config = dict(
    num_key_value_heads=6,
    positions='learned',
    attn_scale=0.177,
    bias='all',
    init_std_up=0.0361,
    optimizer='adamw',
    warmup_steps=217,
    schedule='wsd',
    train_tokens=318200000,
    dataset='wikipedia_en',
)
Each number is 500 + 40 x the weight over its row's rms, rounded and kept within 0 to 999. Layers, rows and columns count from 0. Numbers have three digits each. The size before them is the row's rms in percent of the matrix's.

# layer 2 MLP down, 192x768, rms 0.0655, rows 124-191, columns 0-191
103:492484462412435450434486488438494499437472485531525470479513482536469462505576511506544504497536499481522459488489493467448482596530486475520476491437489504560581504495543466523555532482494527527559570504488546467547505492492446516504492520509504481482467517523394565467491544508458499493513506441486464546559438481432513480524525507509518538532514481393473471456512542473465530430498492566391469478468417432489529524471529467497522451451401441508516512499415475443489425540486517512487444472524443468540502518441449416487435544478443612457483521515482442515489447482521453529
113:501497423442575487559454438570584541532507488473482479466509481532503495530454453535531500438507561434566504475483390598502486529513524450490488467480468584567505459507499547441482537471478516527528554501585507498517458505477528524550521455486523462513550452527555523504473483462436469501519521469487508529490476466552467467528525499500522513549492481469527499493458560517458491515560494493504528500470509554467612529588501504506476493450519477563469548457509422478526508487472496572483478442534459542533479523545428522468493400490535508529487584512529465487442495548485513509
095:499463482436467487501468526511463504523538462539473439533503567486472449491456559466477529483498539527468417478474483444426503457444528434493523503510517474455499499453484579459521547426522474494532469438499440508494509442487497523487443474482480439468550503494465491542427494522497497510527458555488522477555513552567514454519473505436520469492477470467504421504524489487536494484456543469536410487506532410502498473453444502527509504528531510476530496484514510511548485481548524472504451571449529476507522565539499582488486503514554469514482525541438595544471457414486539469
103:483405511493455540481545419491575503502527516489498461393386487429480446495476499485429464400549514462494501494486405500474497472482492546483487424462567483459470479475458518411503523491500509443437487447487519493446470513472476471483516486509427507407470493526484526467563511573520470414522504487473484531416507503483528506450557528445471526546498475496519409486473498410475414492512468486493509559460412492510536475583493498467505450424538431448434472445567490522495486454504440530467443477581516594470510506417373457494465495529480533477455553492489458500486526545477484501
091:496489444522460449442521495515601530459446494480480496480485449508484512540427508495541500483508579461515458518483344483447450476490484527496517516533504477531459431506477534400542521495476456439472477453490372497434533500508524510483532435529458521463486483463481540452506416486499507443525522579466563454469470566430502480452440481508495515502506506383446454487545475545499469545481536582480509477507482465489549449512488463535466547530470519495499542445538486535457502569510578485561466547538418560483516499511508495480520482508484485506517520493536478477487502574558440547
110:464487537534520396499468472490422505556505546453483482461484467439551519518528499491532480507451453413518526461511458518460471524460505479493506474453471498467501470488501543474499526533479555532493495519503548476520468479516493494508568494522478497482530526483592524511501530481559473510470417485484521474504531476506513464507485467576504516499537524482516497476542492474405483542476491562411430477470511618414552437525455588446437522527489495399455518496524488515490460425482555513447496549509452488543499553434447542533503492468438494511521531476543465566488544496560511549
096:528507532563479527446517508523434461501515477506438546482509513546459462502495495521412479522520403467548491506527648537506542420406461498503504446533533521481528509431500461500519503492513445532502493487510496555543498506475461552496476534505462470489475462514531544521452502539493535528475496434530491515477524554528522479531402497531507476492509502499515526488525482473558443521448482521547479451493507521533416509541468515519547498548484535457460469535478514523526510476532519519505510415481485421501472515536547502467426511584477474491526438502457479439534559489583497518
105:492493547522476556495494509537489486539515527447475531417512494457487525485589508487458482531455492426463496497460523462500480503492472521483464490439492475487433518499491533535516547504486488468455494522471473487521541454503483499441556512507428537414446563436424431450567506510461475485499474480527468465505467504487519525525622506421494479522533513423570383477458554503481436533536499499413471520453515446489438501494546453520548559424522465565534493446556492526519459486546528509519526473497496518553509486514503444516516551498484500483515455480587562430518529471469510605
104:517556518467428447420435503488471530398459483501539528469556507524482503484452537522519538486530472402552447475447465523528553566449477511503530548486460492488460518475505505529482465512467537503548561465459479509486516444520483529521437450549579520483537488494545339555554492538578468481531568509493547502491531528506522563571547448531514505476453466612514541476510516505546518547484576508471562559527598553502475491499492475536420540492496495526432486529519482517495523468520489500456553494437512490597497554411532538529526424558473499492469510511435375507543532504489556507
103:523455480442458423467473484476509520454466511460490473537496540532491500478488464512501530538530549472552439511526502489475470429561487428457570471496536422495504504499501462430521533487468491534508510533494557550479385518526495545459457515459569408503446547515551519478517531527506521501485451509470479517372561437452501497525485537506489517494518519427486486509497503440522558551460605590463490471567508542482507463439412479546593456488494502536469516558489460470444462453532498530515497478476427505464509469516545524529541500460464499535524553404455452501507483485483498464
097:510529554540490538478541438494524524503516535473508505506490497539456484524534443514510492536507502466479461532531503512490441445573503450469439584518520486523528525558526473520490492487493465503534566477481458572516527464537472497497487538531422469540403496455408476591494467533472505539541563521493547511517463524538517557435447474456526477415479535590490521521498562516476546541463484503509536507504594500510517427458412564575546541595475482468513497503494467498453461529480488434489490490524494510524474532494533547486429525371472622527603480567486578487485581568497489484
095:522442517500484456482503524511499552440481463519525454532517473459501462494571500502496540502518499472522540569487446472443525489462458489540524506514436511488509521481545516607500492466515457531523479609509464522428517480505414553483515462505513503546424457499555422582446495494511475486514569460513466505522500506479492581416467484511495486506510497490484515522505480546564502518463464445502379450517403464508517503483441483408426598533493451432453455473532506503474502401431457480527533481385422513514502469558528617478436501579501480460556493520497520477479530510497521514
103:495532516412511501502520490587445484514501472554447441602564455531457491526449475432468532502417358507531451533543517569445587454518525420513490454527496485486564509554485500560511526488498504550510511492502519474595484523518407513484460533539483423521404435518522496578483427556514494461502488495493495482536511561518501460473539492509529471485521506696481514506505495538562567516494486479597500576504458534507560477534512492528522537483478551483547483480455476554477541472536490497456472576525511450496516576445574561555489441550446448493525525571507513449490464436486538472
104:476459486538510525492512508498516488495492570455502475494526425512441538499489528530487517561468489540483567493499433569440548532521524536502507526499507478439537482517468492551539525536482411519516459499442398563432479517489484512500472494448449511556446489503430523601480611441507540464485530506489472538545471499446514554469524510559468445528473481558534529524463543521479541461462560502492479406479614587465528518468533502558500510455512479431517490513456554475529455431527493537547545524495456476501505519445567585445481508618457497525587488486471467453505517520542526532
094:465500497523473417547512544401488480541438527504565531527458548517490521501519507497502524510434514452444534540461436472540489544532479589503487441547542454501463531514482520445524498553507543484539448567471514565472468493472490421515517450521528604526448519454484580586554500474552538479433557536486528489502490447555479493514610493505497530515488549384475464472604556483427480477474554529486498456512485509509521518546459474510448546490472515557504493513473530592514555452528492525558516465580432576492504491527525490494517495504521504525483510390550516458490495505509526457
104:480512494573475502539493475489532476540496516522545518507501467479500484501539536540420503469464508487561447492511456498479449560475502498480531430501499498518510542444525522518505486544518505457557447524572529503475518538458500544519514527438450552514533478500534452537535538381523431455479514454488479496540458538453509493555574528484465574539448518460490502473565560427488514463554502442519453534531465585463494574582477474559527523507581520567437507559478469515536457433590534525514482478564506550483488458481458559529496493644499521451438506449585499529542369528452499542
102:492427465502563501492451455466478471475505501487438570452464479537531517543555441528525431480490534506516467472520423491453508512469496496507494501471558473533467482558554560540475498533532496500482530550529579445487510481485493559498516473557423468439478562482506425453455464530507463465506474477487408512522529544539472465526543479512494504525534476507466541480598477496439450536510487554498505486545528468564506439539537452508504483500523462509466510509530448485566481571543540508508497510533466516487482513564427449439540524450526519571514554460509461523526534564555523467
101:496513430565531538505505501527432493469510501509489490491495551505525538468494532513583500511469561477516523418527490517479457462438497568476446528524536525496576546475510497470453492467565488472521534510502428460465586457504539403465543482437553468524468497487545470559467589488487521432507587482528543531590524541499529460503533489505491535482535477487522534497484495497550580472528495445527497537490562534547484434515535530517528460500519541542462521473510471504500518481518525511503475490565527493556505537449483542503559536505514518448566538569461494543507476571473504522
115:455608514493527529497473532503449482480540508498498542524520522502513491476491484469501466470525528524559499482484548491538497516528525476539498575476488530527599516518517552503506477501480504537535507515530532498528495497374541547499504569508557533545554533532505591513447513530563561518465426480522510580534382533547496521506524461480461505515582532515503454471478506488540464364509517523476461468551536445484545535506523486455321494542493486533487529485476477491545491539536558506518509510530449461511526501533487510517502479527496556509453532562462525469498437502491494579
096:487532529471468500502451480593489528525515534530461511496491566536490584507453417507564524446453499550478442521494392512497497456456551448569480488495519570570539481526487547468465488481531455532527468591584488456529504484516533486511534444514484450496623457508509516546496498493547540486525538481520565492495528460575473471554511526561493475478491484503464537496441541571525472537538566487572482533513464475463543515431520519535485564569574510529466507493472500572491549484460501518462432570474534498485498526506479592473482486503517525479563509598444457509507525484477495441
102:483531534516457514498495531463531444542500553512484537458496494503496506531544500562487490524480536457504437503491404454508433493482490489485510508505528518446543503566452491513475508512520488472463491527550436519490625495472478488538582537518505561413460547448443527416548519493457468372527488505497515521548500484512533444488561565490458500536468512463502492470573494513448539508511476587395482482455546487489509495529436498531517483480511458433631505463461530561543477537511560480509470482452500507511496571489461399547469495445526513463515495453461484530519450563445548575
107:482504487519494502538478580466527515439517493508546543508527540497512460548519464576502501496474544518534390461528612473523460480548497556494446526508473485584539482500491465399519518594548579514516512392481554542481482502494538481502462494506527426552525507507467570507513554503501536498528506419531451501419525533513489478538564484547472533447472520503493564494474535511521514478496509485541497474511519553500467468448463448478502475541541536531540500492518433445538508475456491509463591420554516484517476573523542457514503537488517446513476577440525479493500475571521507477
101:512465432496437529577500516490604522573516552449538509468469514500491441517540508521441504480461457479465531476566541502441552498511499497484433472521506489447475510514487532451496525547568518510506429563530549504513516516462533508514566527491471463507523535517525595517539633473500505557534554445527522561512487459472503504468523504489541505460505466414529494445571545496473539506478489436514544489538541480480573540457534493471501490486506499515498490482554594527513478485519450505508491506417528473528502491443500550496547498489508464485589536555508525513482468482550505490
096:490451497509552438499464503513503445460487520477484478465528485491502477456475483520506529516425525514458512449635497503490535527417484450492530513505472507415476486472501491502536471477513590510576475532468479427471495543470436520463502509494518468543520453571557408477545480476502473479456522542496496459482488510546511420554446505484507526491436455593504451489499501452449455478541526552492537514573525583498504553584495481541483478501502487517512485510484443524436483511467560499523479525443520512469517543471499543513511408468506478474521482539549469491488465369484560495
102:471518528495455517499473534449538454449480530498491519513491490528489511474491497480511542508520534514531492521505509531451510501537518531492494502485501495506581525435417474480491481479530512486487477444456568531530511480512574559484493553502539572558611484481438554561474539556521486535488482464547562566481510515501479546566573455516518542540483553543489506483537440497534479483503509419547469444514436451515463544465526519429459546510571487549518491526495505452547534439508499492518524498465523410470484556457531564466561569500540469522577531551475547514545528496512494520
098:468585555418539447491535497449501508553554525434520510476491427473525576477515417490459528476471475437372492560513633484468486473516526530515517476551516513489561508452512514513473450515544492482462509506491516412446440536592462514505474492591588483539400525463489540463527580546442483520512478495485515534522560473528497494540543520597523517517502527541492540489500483527540573589481505506512434518477496507533473488507490495514526481414477529489553492478503519479414496516573540498512505510524493539510514492600527459549526485498468544495493458469475513451502542483475517532
095:494539452517474561482468519522493483536419502512444449522532520515498508547566472459494509416518529510495424471498415496519500535447463477522482482535498543540508519532469486507513511478494489524557501529586522496480481503494494505511577567463457469517499484468532529525507490448531558533516423499468426461481519488465490558469513478453477397571543508483461536523489502464377566482476595501466531574474481521523512495469587515570574463518512535475531464428475452572488544540506498437509472479415560526426497547539564525487560496442557510444563494509484454423518499525570523485
091:475489567516521524462486471456548463554524464479516476509587481500450524464491462449522501496627480446491587474502446481562484474473483486497437519493522527482487476492502519510499464469510531487513433513463530511535477520527513569518527529532514521488513533542547588477499572475534505519514537483469555527554538463532448486495467503510470538528495496524461524497553549498469469564505512452485521477637534487521545533513469563462497466486430523451492549479506520452473519527429423517550479523515489555512506374553522500457427459506524513463448498427519527509503581559442507588
097:477525451541470528460495466453481462484516447512493551522428533468492493493515539516484486487498563504489515557497499505480530458452470586520527475544487520557458478491533509536458438496506474451442503468514509515435471501497478534500487509477496527510485488455429363480422513509532482502467477515489441527480514513479511464470564445450471526630523489447498490483427494507462511529547513576550504523492484492456430499459572513445555530502493520531538483426425473529514507556505528481473409401488434561488488465627428461502517537422551473543439498581500464506534561503514559467
098:523491489482551435503502447529465511513460517528533483494515499458537466506489454463533493536572516498433528522416537516460503468529520428494514504496498468530563542466485529499510513521478546545507499505444580525507497476513481455469508466519497515508431506490514518524493557532497505485476550546506466540532484484496480481499513493425511484477466517534497476488482460432513570490468514521469462478508443423505479521469560548397495489428517405467472489496531523519457517513484467527514544566624522498532489478462502515458485476512531564557415516458542529466537523553474548548
089:507517528494513570507480526461479547545467508480527501610506502512394487488501460573523480541536521519464565478458427499493515547455545622525453606521515551472587441504433555524458484542515492518548484512552459588530480510513452494486520461485483546574598431535475529486542546455560563465512490516507540553497474508516494529526497523585440535510506493444537566534591460531511507486487533491589512495514414516472502527451503547554546521572503513475501521528510515441470519512531534546399544520472534540524514509534536534498502505578462539501404511573463477457454497535491459495
099:533478523529521542471490460487447477525539532514559435539511551490556471496444441509505497497507487471494502511429518456519461514499506544451470495556544471520527520483486466482529561535510510484510471514491510485443531467486499535468487542540535532496482471473416481548521515449443428457497486524529422482477497464445498570467601547476481482485489538457492522496460460531520533527505479582473460535500522556457488537452434453480476429443553481446476515467592543519564490460475494487531453596546476541486487540428444491533508500542514561474497533415506567534526473551514497570
100:498458531524542511543551462490537509560493502456522587505553516481485587497520491523506530545538487460461467479518572530486515511591515510510535527507531495483567473475433542464539540532458508550450496532482461488556581537536508486481523548534507509514476461546508485475568497498549478498444517510521561513525556453537502499549457529493525573483538480465538569516513502516483623536520475522575472504492477515517543551574542468497506604460494513516580552471472512505512450491519565498642485529508535474528523495582512456489454479471534451528541515498552579569508471495576527554
097:475515492495556441551553466523490570540520501489532405505500453489444452485639569469596493517602527482487532519448398490505514559486478476507546548502469482540506499473516512509523551507501477537506498557487482539468504511468499504542472563533480514445443570457407503507544559450511509498519517522504489491490482502553496492515449545448516521446484498469476484502583493477523505533397471536439467464530499474442431574526516509474484512409533490489495522482490488597589525484566462494515566499523485551513486448495519483499454481444513416528532493479513505583459482518504458433
100:481551456523514537498595483486502494478497561512496519520465516518554507521514523522518503558474440462429534508504525478465533481450570569509494538520565479535434476548493523504507468431517448493519521597449474517511431514555563410524490503493479514443479531504493474457487451496483494522474509465522501475525489455481502525500562490480532473518554454556550468514526613470443516541530455460512457521483448592523551537521506439584504533500549532588580514509496521482506470477514486482515506498472513434511519499500522491465516514604580562496610494490569512526440557498463459528
095:492479493481538531514533483443544496485488491500514527424521487450441468471540468491495534476478507445490491575474494470478523486481475600517548409480524469444436528527518461508517495563533542479454452463485484428455523555457422451512463459452458515553511538471472454400537458490480520479441524558534443522445470560465493451526483541447536401438510526493452514520534487520487517496502552487418475553491467482518464486616524492459492576421446472522478480504503464536538487498503535470615501505577449497492508468517514363518519519578555482509462505477525528521521438507414433483
094:526475527523474458486520488513434505469480540565532460552477569542465469478512528520477465505465491536455445573530563525516421466503518505520529519503490482517498451557529484546480477508504505520487506516434547490495531506533502466485496493490497481483443491497464497589575528501509524478584494430531468471504488514387506535487528507470490518397563542508462501504497484510396517494518477493535499492550537490434457452450503583487561482479492495566488528415467499473590528476460544473446561583504510512482483563496504606497522471490506538487508537462516449495512526490470510489
098:507493481574476510545542476573446496521504536449562494518535477461575538555531454522466492443505523479515472449521510563518506487482521539515513458466490542701514519569507508551471501492486553507535466509483533535538520475566508498501542534439548553462533522490466457485501530435487479518546481477496488582462489493511493503478481548539538465494473520500480508503495453439465515509540504530458496522443559489554511448507512473517570441492500546553555527542558468435454467468491567518480515501506559545488511511471527445486406515511492449485423478503424518508506449560562457487
105:495540544457478477487460469470572480499480502495540442527509533545480479460449507485540521456488470481551538490506586515517549501503529506505503451524517499471536522501458521479521469515545454520462512560489580492516473468492499516534477446479560487574544442469578486525497530525513496506422563532463454528533491552488503602605545550535467492481478445543502493512515538491568456465491490460541539464496494542576493520482460503425439473539488562454458492533532511507408519513507486516558553468460485511502505499516520555511498473531509537534523468476490484495536453444483513485
093:534557481480501443483525526470458521489383524441509471472503441488518502486501509482499417459485540521475527479492322499551460514464498488540504490421472490517570470515486526527483524462492534483502443521474472490523484489571504492512539493472529480475462484514550602513487525577505503475593457497528487544504572421518457559485508505533508498546451469515489517496486500554502484611502512503409513510509493347457520485496516505512542454515487372517492451520484450527520462479484511539503487507465549514477458511497472533477530522502530536492551510450510529504486568472491475491
097:472537524527487579511513506510431472486515499570518543473454542518457473486518513507432463449527577398489462457535338475417481517560483485487489498497483518632479524544427565476475478481554416467485482454534440455490456484537477536489513533497440456466480493479444484466460442507521461478511422530508473490520549550582518510439532460437489549527511465539511497504511514544395510507553427517552528542531486471535467468509430506522532403491508511550498484504511507440570563493500532493417446492516559471492502503514450521438458516449479384475439509603493456534463444491518459482
100:508451445621514476487528518471486554585510497513471454470432432478458513533526497531475520540478487506501404520480536495499483525463502533457485466481490503501541472523500568529502449474472484556520474450465514508581485549527525496495574464559473478542622482498419581499491557533549471611484451566504509520547518475475508517556524571502551553482477550543507549502470479519477514498486486453508553497509491534497459525500557592553499520508519498569555511543491489540576518498578488529479499522513508409434491547519501424509536518476537432508525509477507511556515488521493467513
105:469498451476464515507506549495470596420503493463558511455517526497423480461464487502491502432520477529472433520525434586497487478480451480531496538522504469410473503523465427531480500467486453514424511461506559556421482522482501460517466517549533476503502594501485526509478521451512486551535501588514500495455490487491486480557497494500475511466465502514479557498491477543521533524487583455522479523482544510537574436508418494529510465440445452474489507502513490493523458457499559456513502499522478465514487483474487507467462505500528385486503496461465504511481457526479505597
093:519519556482488553497523495507449486530512517484472551569450464515484451450515522539501451558475510497542563463486571560563466494490507516528496527464443529455527512499491492500500487503522493476505525477536526509497499419533461485497440475534585473472560435514571482489535473490544421476475474457524476484541539547486503560465455499497498539553487507573478587483490483465527428483446468526558441517571484504495651538448439531496513467506478566449539510470445461488496514439543534536470521517522491549485479588521556470466452512485449417514471502493436542541508526508518528472
099:480520536499532479504566548573597545467463475501506484516497484480541516595486470493500499534413437548476442472473688477534506528522507563463511510442528483534566484507493482420480453453495447518508475504556502480518509530494494520451500494513514461489490455486527456517485437536469407507516454484534511481487517462440465439477580545533481501461526517501490507500532599497526422457535423436459592585491539445573542453502477528499526496511490541515502463450522495452539530470547472481462464512567610483460501474533563530545497469423589574591427500477483529576553485494496484531
096:497461503515505525488502534462586471495506460513537515500498525481450467539471531511450494544445497539548480504488595513501490420589569498486452552603533495473463519533448518461452462530553485466468522498490450525526521479443489434489437483505446491492514546475397569518493512506480481488519476472501471484531496611497542438543422466511536471540518518519491515522490567588504570499484474438515487496539502427505475498480539532464453513466569502449579483517580504461496533531505547536478507471508512531538498566460505503547539509518465522480481497511455494530539491531493502565
101:495496511453466524567552466491422442511516526518501488528484481459571550538489469473495511485503468503474510528492498539454501511472485528529543421418508476636555515517518550547501540465497494499532465461551495475570548546489528482521479517507462525458429525531463529534506531480584455578498452458501510489470511417440481481455431481470536464534518517522567473521418420505561523530468455486477461555521567462528541461489549458452531528564584458520413482580557520501467528512463461503448482452509450528455509488485461541487505594482502559503561494459460488467541484581495431526
099:477525465527434498485503411484491497495540450528426449456505539547431460503519528501494465459516489530476544435534614542469478450467486590555507505464484510382521522532497501571509426579540576516512521481510516573418409463458492503505484468451610504486520411506472531516531463428440445471510505508490492526418517515536520553473546555424462562550593548532547392510492595474522483519503556482481508452437489490520586479435486475484444512517456512495544476479523443452495477544541515418465523479474434544505512569476516469490604423466528479497454461466558503501488516477531509510
105:520407550516509572488528541483534505473517527506557522590475546476593520543491594531492543547457499420426568499524637470542532445542480558485430493512546492432533571496495498505487541557462494524558497532468522559539480463512540567488472546477404526466481520557603461499479514492485498485410483536494500556546502498524458485557525536550537533483504484503464563519405566481545581475534379458551596508450499589513518541590535483533454492539501567487473503448505490548441554511537497513450513468526593449562512478370564520526529477553545462484543549490524552527506478513536579523
098:489387480480503552488539523538497551530454472524511510488528493540511534552554502500534469510449471451468513510500541452495498544478472417531534540497454504558519511465545544551535501405472540526471538524422506477508566480531556452509461483472449492472545484522453497536525481602564540538502550428526513445512567547534520563468559485389473536467539492535490523524485450537486562486492530495576492444458509465545477537504467458471542498573536511613492509536565518471497544465508506534518469488558546453537495494478432584515482502402553456509553550575494514496430478490515524532
098:498559527461522532528468447533492489485498476526498526563545502488517486501461444497354459512591404524481460446440408485485483422531492454551509486541551544539547522533474447576504518422480426474395489536525513438440526432473482525461577426525398558557538493510501446534500589531475599468483486527467513510541538520523507483435487505414533449439486467504519476536533600531419469460531561490518578438492453512538532524494491595508463425578494535476507527532483494490522505465493499488469441565481505489443488553505416563522477509500462576520529510493421491547487544529541492440
093:517538484475567544475486489490487575500504444476510588445495466467463529436442544526512490517614488542501499511508575509464450485474489540510488563453524537483507496474500546557493480433497521419462518418507508536538517464632522527534436446455478484512501441495449474507489456511478531456507475490491539487500467447445498505457431464437479503540486456513524473519536507454435457483460533542504511564453453475524513472471518485488543487494554460573564480551515458517527463649488524525566480465584549419483467453495422498521503481528508484507517502521537502488525515543499486514
103:492412493500457442473457512450459577491484510481482471538466489504526535510516470445487504465498509529423541476491527490566509492442506444485489403518505518418499519462401505557518512505523570494565506528451531455439501463543451525522424560500500552479480451555540498510462445561512509464440473526495450483477514470596487491476503468472493513521492522474472494517574506554541486455513562548503576554534473477508440517512462467444478517500492501574497523537504446538549485496455464469509481491498521553526494491444501559503567469474504554525486516493540448486506484454493525448
109:496559510527540592438470485456421467557482493500447432477445493461546453496451459470472468526476498469499558457504458518465528428478566349499437499438509510465494478452439515556488503544545430494531435484560474529507514505465487516473545479489467474525541431511491514592477426467507472492491460466481551501558535490467532457457593475451558493616482428479507463498476440469581440502525525483461457447509495431472468507439472524482471521586528484493501510506524531537472408405487550512490488506468508529487488543524491633486499531493489543482461509543429542469499520392521502513
099:549505559522521458436496539493492417453504541497432502488448555507534525475427507507615482548428556547502513513500539533489468549482505433551481533478519479588462504537527519482536503466515469504634513450487554450527499512492494522518543491500444430541515432518439494498507455573509437515452566541523555443489536537502467481497546482510458512532480443511518463527451512547479482519506498457538557519525502497527555524458528448460478434551458554558516515539496463490511522390469523485539458490410473443532490478488469516486505425546500488487559510509464473526559471392507509495
112:506478536479517501507580502513557505510518487520541487485500515557434530472495566491506507558537458463489516476558539506505536523456509544465532480465504492366543505491543466556513570555498570542523493564440550475559494506509529509524474540489507468472549445535493475520409470541546475464471517502502466579467478491459507516484514456508539495484521487397408487490509567462515435438516526540512527442513495534504591515458468528388498452446468516470443479502527500517501463498505480519564553469510514437531507487480488535536499427516479558499563492471477522563487521457545478494
098:488496530472520423503422517548594518459484520501545531432548459501557543488502497525400498567519468523551470534510529488495495420548493560459522501443459502483495496463542484482489481523536521506484521501561502548483500527507485612453568465555483558564505574454513473523549553505484531584416538522476495508549476561509490469456552523563536504526508477399513518517472528461523487502496499483410554517527457508522563552586454494439499503425415398415529516529462549473530449591493565525508538539521503453440504492500477495515510538481440547472529458477546428506512568521478516512
106:505534527543546544532555457465509523596521465507473413469483485474515509510526476443540537484545542504467492492489441527481567539484536565463504492485493493487550529493485527455502461465521510508428488485504491474500505462513530508431534509487577470584418515499516528492407530520572483491534528496495529519469500462439478518504515502516512484487462473497527533474581412492592490484575505425492548561514549487521422516522512511525481560445531471481498500543506488561437466429481501515517469547467521603497485494582442493471430523496476527435472496427471510457486521467472443513
087:498489465532517450493488543503509490519471552517494556518439498490537520525476473491548514448470473570563479467458475504521432518455521517451443539467484541559403513481552512469481455485468491510518515537546484448461499439393545493518546475477541518483593554496471528534478439430510583452516525515514411502519472498541458451523492527477518439517578533381510428537514493393502423397534504488492509453453528561476466467449519487510453505619523522495465523474455461511529562479496428524500482516482535478444520540524477545500520519436497474557462491486409502474435450537507579481
096:487419515473457507488547464470543403518459449526488551527457551486469431493485487456473482531510576490543539475464485494512445458553508506467404446454478524600495505493499492489520504446469467488535599485483543571499520534498513543486494521590481514508530520501427478488416450431488493529554462505533497511588470512440500402511451474512504474502547504444446536539574503500501502497482548339503548465474478516366515452561499556425485523556527527537462522462468446520523504438481431522517504527538477468478506514417482486531498491533484507537498524552487469444489508428526506524
103:507545508533491538451539497501516492590489552521456573542439533500495489515486501566533538516543582552561528494485450408527468512460507544476514504551498498527511548484488477475496504544520516498494480527570559482516526560499573476545499490491419500611527539462373519482494517459485550494499532504525552509407523567430504625500504508485482509520495497468509486488505559528470536525561524458540520465472454592564503443396541508481483480519582571524511492538474567466489554444456468502525490515504451539486515529503471480455505561489519462539500382458473522544530500579437460501
105:480517527468475544505558488481520487563481436474481482474561478540419520526633466564466523506442512461510448496501559449521476444471503482511451475525517486421479461497469459550513513517490515461408523494470554474419530550516525584482531451511509484474486517509486590470467479436474597403488516496473477491500504515470481447538493489539521456555503560546491530476472550512532508486481468445446578498413583512448530501508399509453541485528535437431555530476506504470525570456545543458513578542505518554482514471509550413464487561539457513544505518473561537460504473475548491553
101:492497502512512459520482489533565450511491473520489513503493499498461466490451473469407502483572547514463540497544360536501539473444538412489473437519451538380469537487479446499514483566492533523542530488472508526541461525531437498448513505529506516584513452560557474497500525501455421490548476462509538512446515492529536494522383476565524476502468463498487459490639511513494498520514504555461572537475494475436471493494464509407486443568417481386537523543436499453502493519463499516486468507506514558501515522527491487531528441408482590494568469478568489510505501613503488473
104:455531496492518488497548476515519536540509474474513469500548457426595564537493514483494525517476473506475514454489620490505504559564505570457536497431463508529535484512519464443516543548464496487511440490516504504525523520585541498514512563525503566542484494483510492473489527475463481513519514503493522527535557559499510517448517534429481431583525461558511525487559563474465467501492470545511446532529511526532482549608569534480531490445535459535489496484561446525429463417517409551482494517513435508573505527518476495500456511443458498523454456529544494465504519473525526433
111:477515449512541502569511546569567478554523478535519531496439516533557518569512500516438519495530449519443458484457449536489495511494504479511513523466521494638472464482496499435497438518468516485557575478511489467511418587531514511510482475511476516420435531546499508441520501480528516491573520524497517531488514490399513576477473505503496493458496599498497495525558545423434517480537471462476482423427490464478483529510490461498506537551477467564480502453543507450541497573486404542485536427560558562486514438538487460489487528501520459535446472562572422609494430523542513452
106:536511501528529440495498558444455486522487486458501499480476457461518523443540590498493472565474447491471493498528538536493462466577523446505534450413520508461470451476533413489514567521517492485442580554471524556467528515572493446512453524508500521442448521536477460455501460421447451480513550482454445507452499413482474562551486526504511492499550501550505471510513525457416566544579500469428498513566452557471429481523493447490472535387449449499465473507532480511518459552473474498543522441498542475525500458528459487502544532529568462471454464463543485480493506445535494536
105:533473579487540472501481493530525507477495609515457507445550519460397510487523470506554507456517362470543525486550577464450546525485532459462511496480495519446523535503478520549545528419480513576548569549472414508497458498457499555540519508447556475489536538524524457554476525460458457497425597486514456487451522509549483453513454494541488515484539478575526536480430470463552453500476525465439489510520498508512606522552488497409511457532458482580453501577463524412519555499555530498472474503482481482503490543486474540530569462484481412541523474541516499557458485491495514443
088:481516440469496471527466489528474531534515504531559548548526503512484524492481483482553514457506508499536515513506566480559512486458493554533516515621492497490517520470496451523495438518499570486542483495475512469513527492484544448519495500413531491515462460513452504507431472612400510479456469475490483504489488541524454507559521442590496471458512559505546565504551485548568545493531433463503475531506402545520476503466465570470554501519496576430528522457533432511550596565535460503422480444507518469463496494490641509484546491451502456490498526523550473463484473547476512452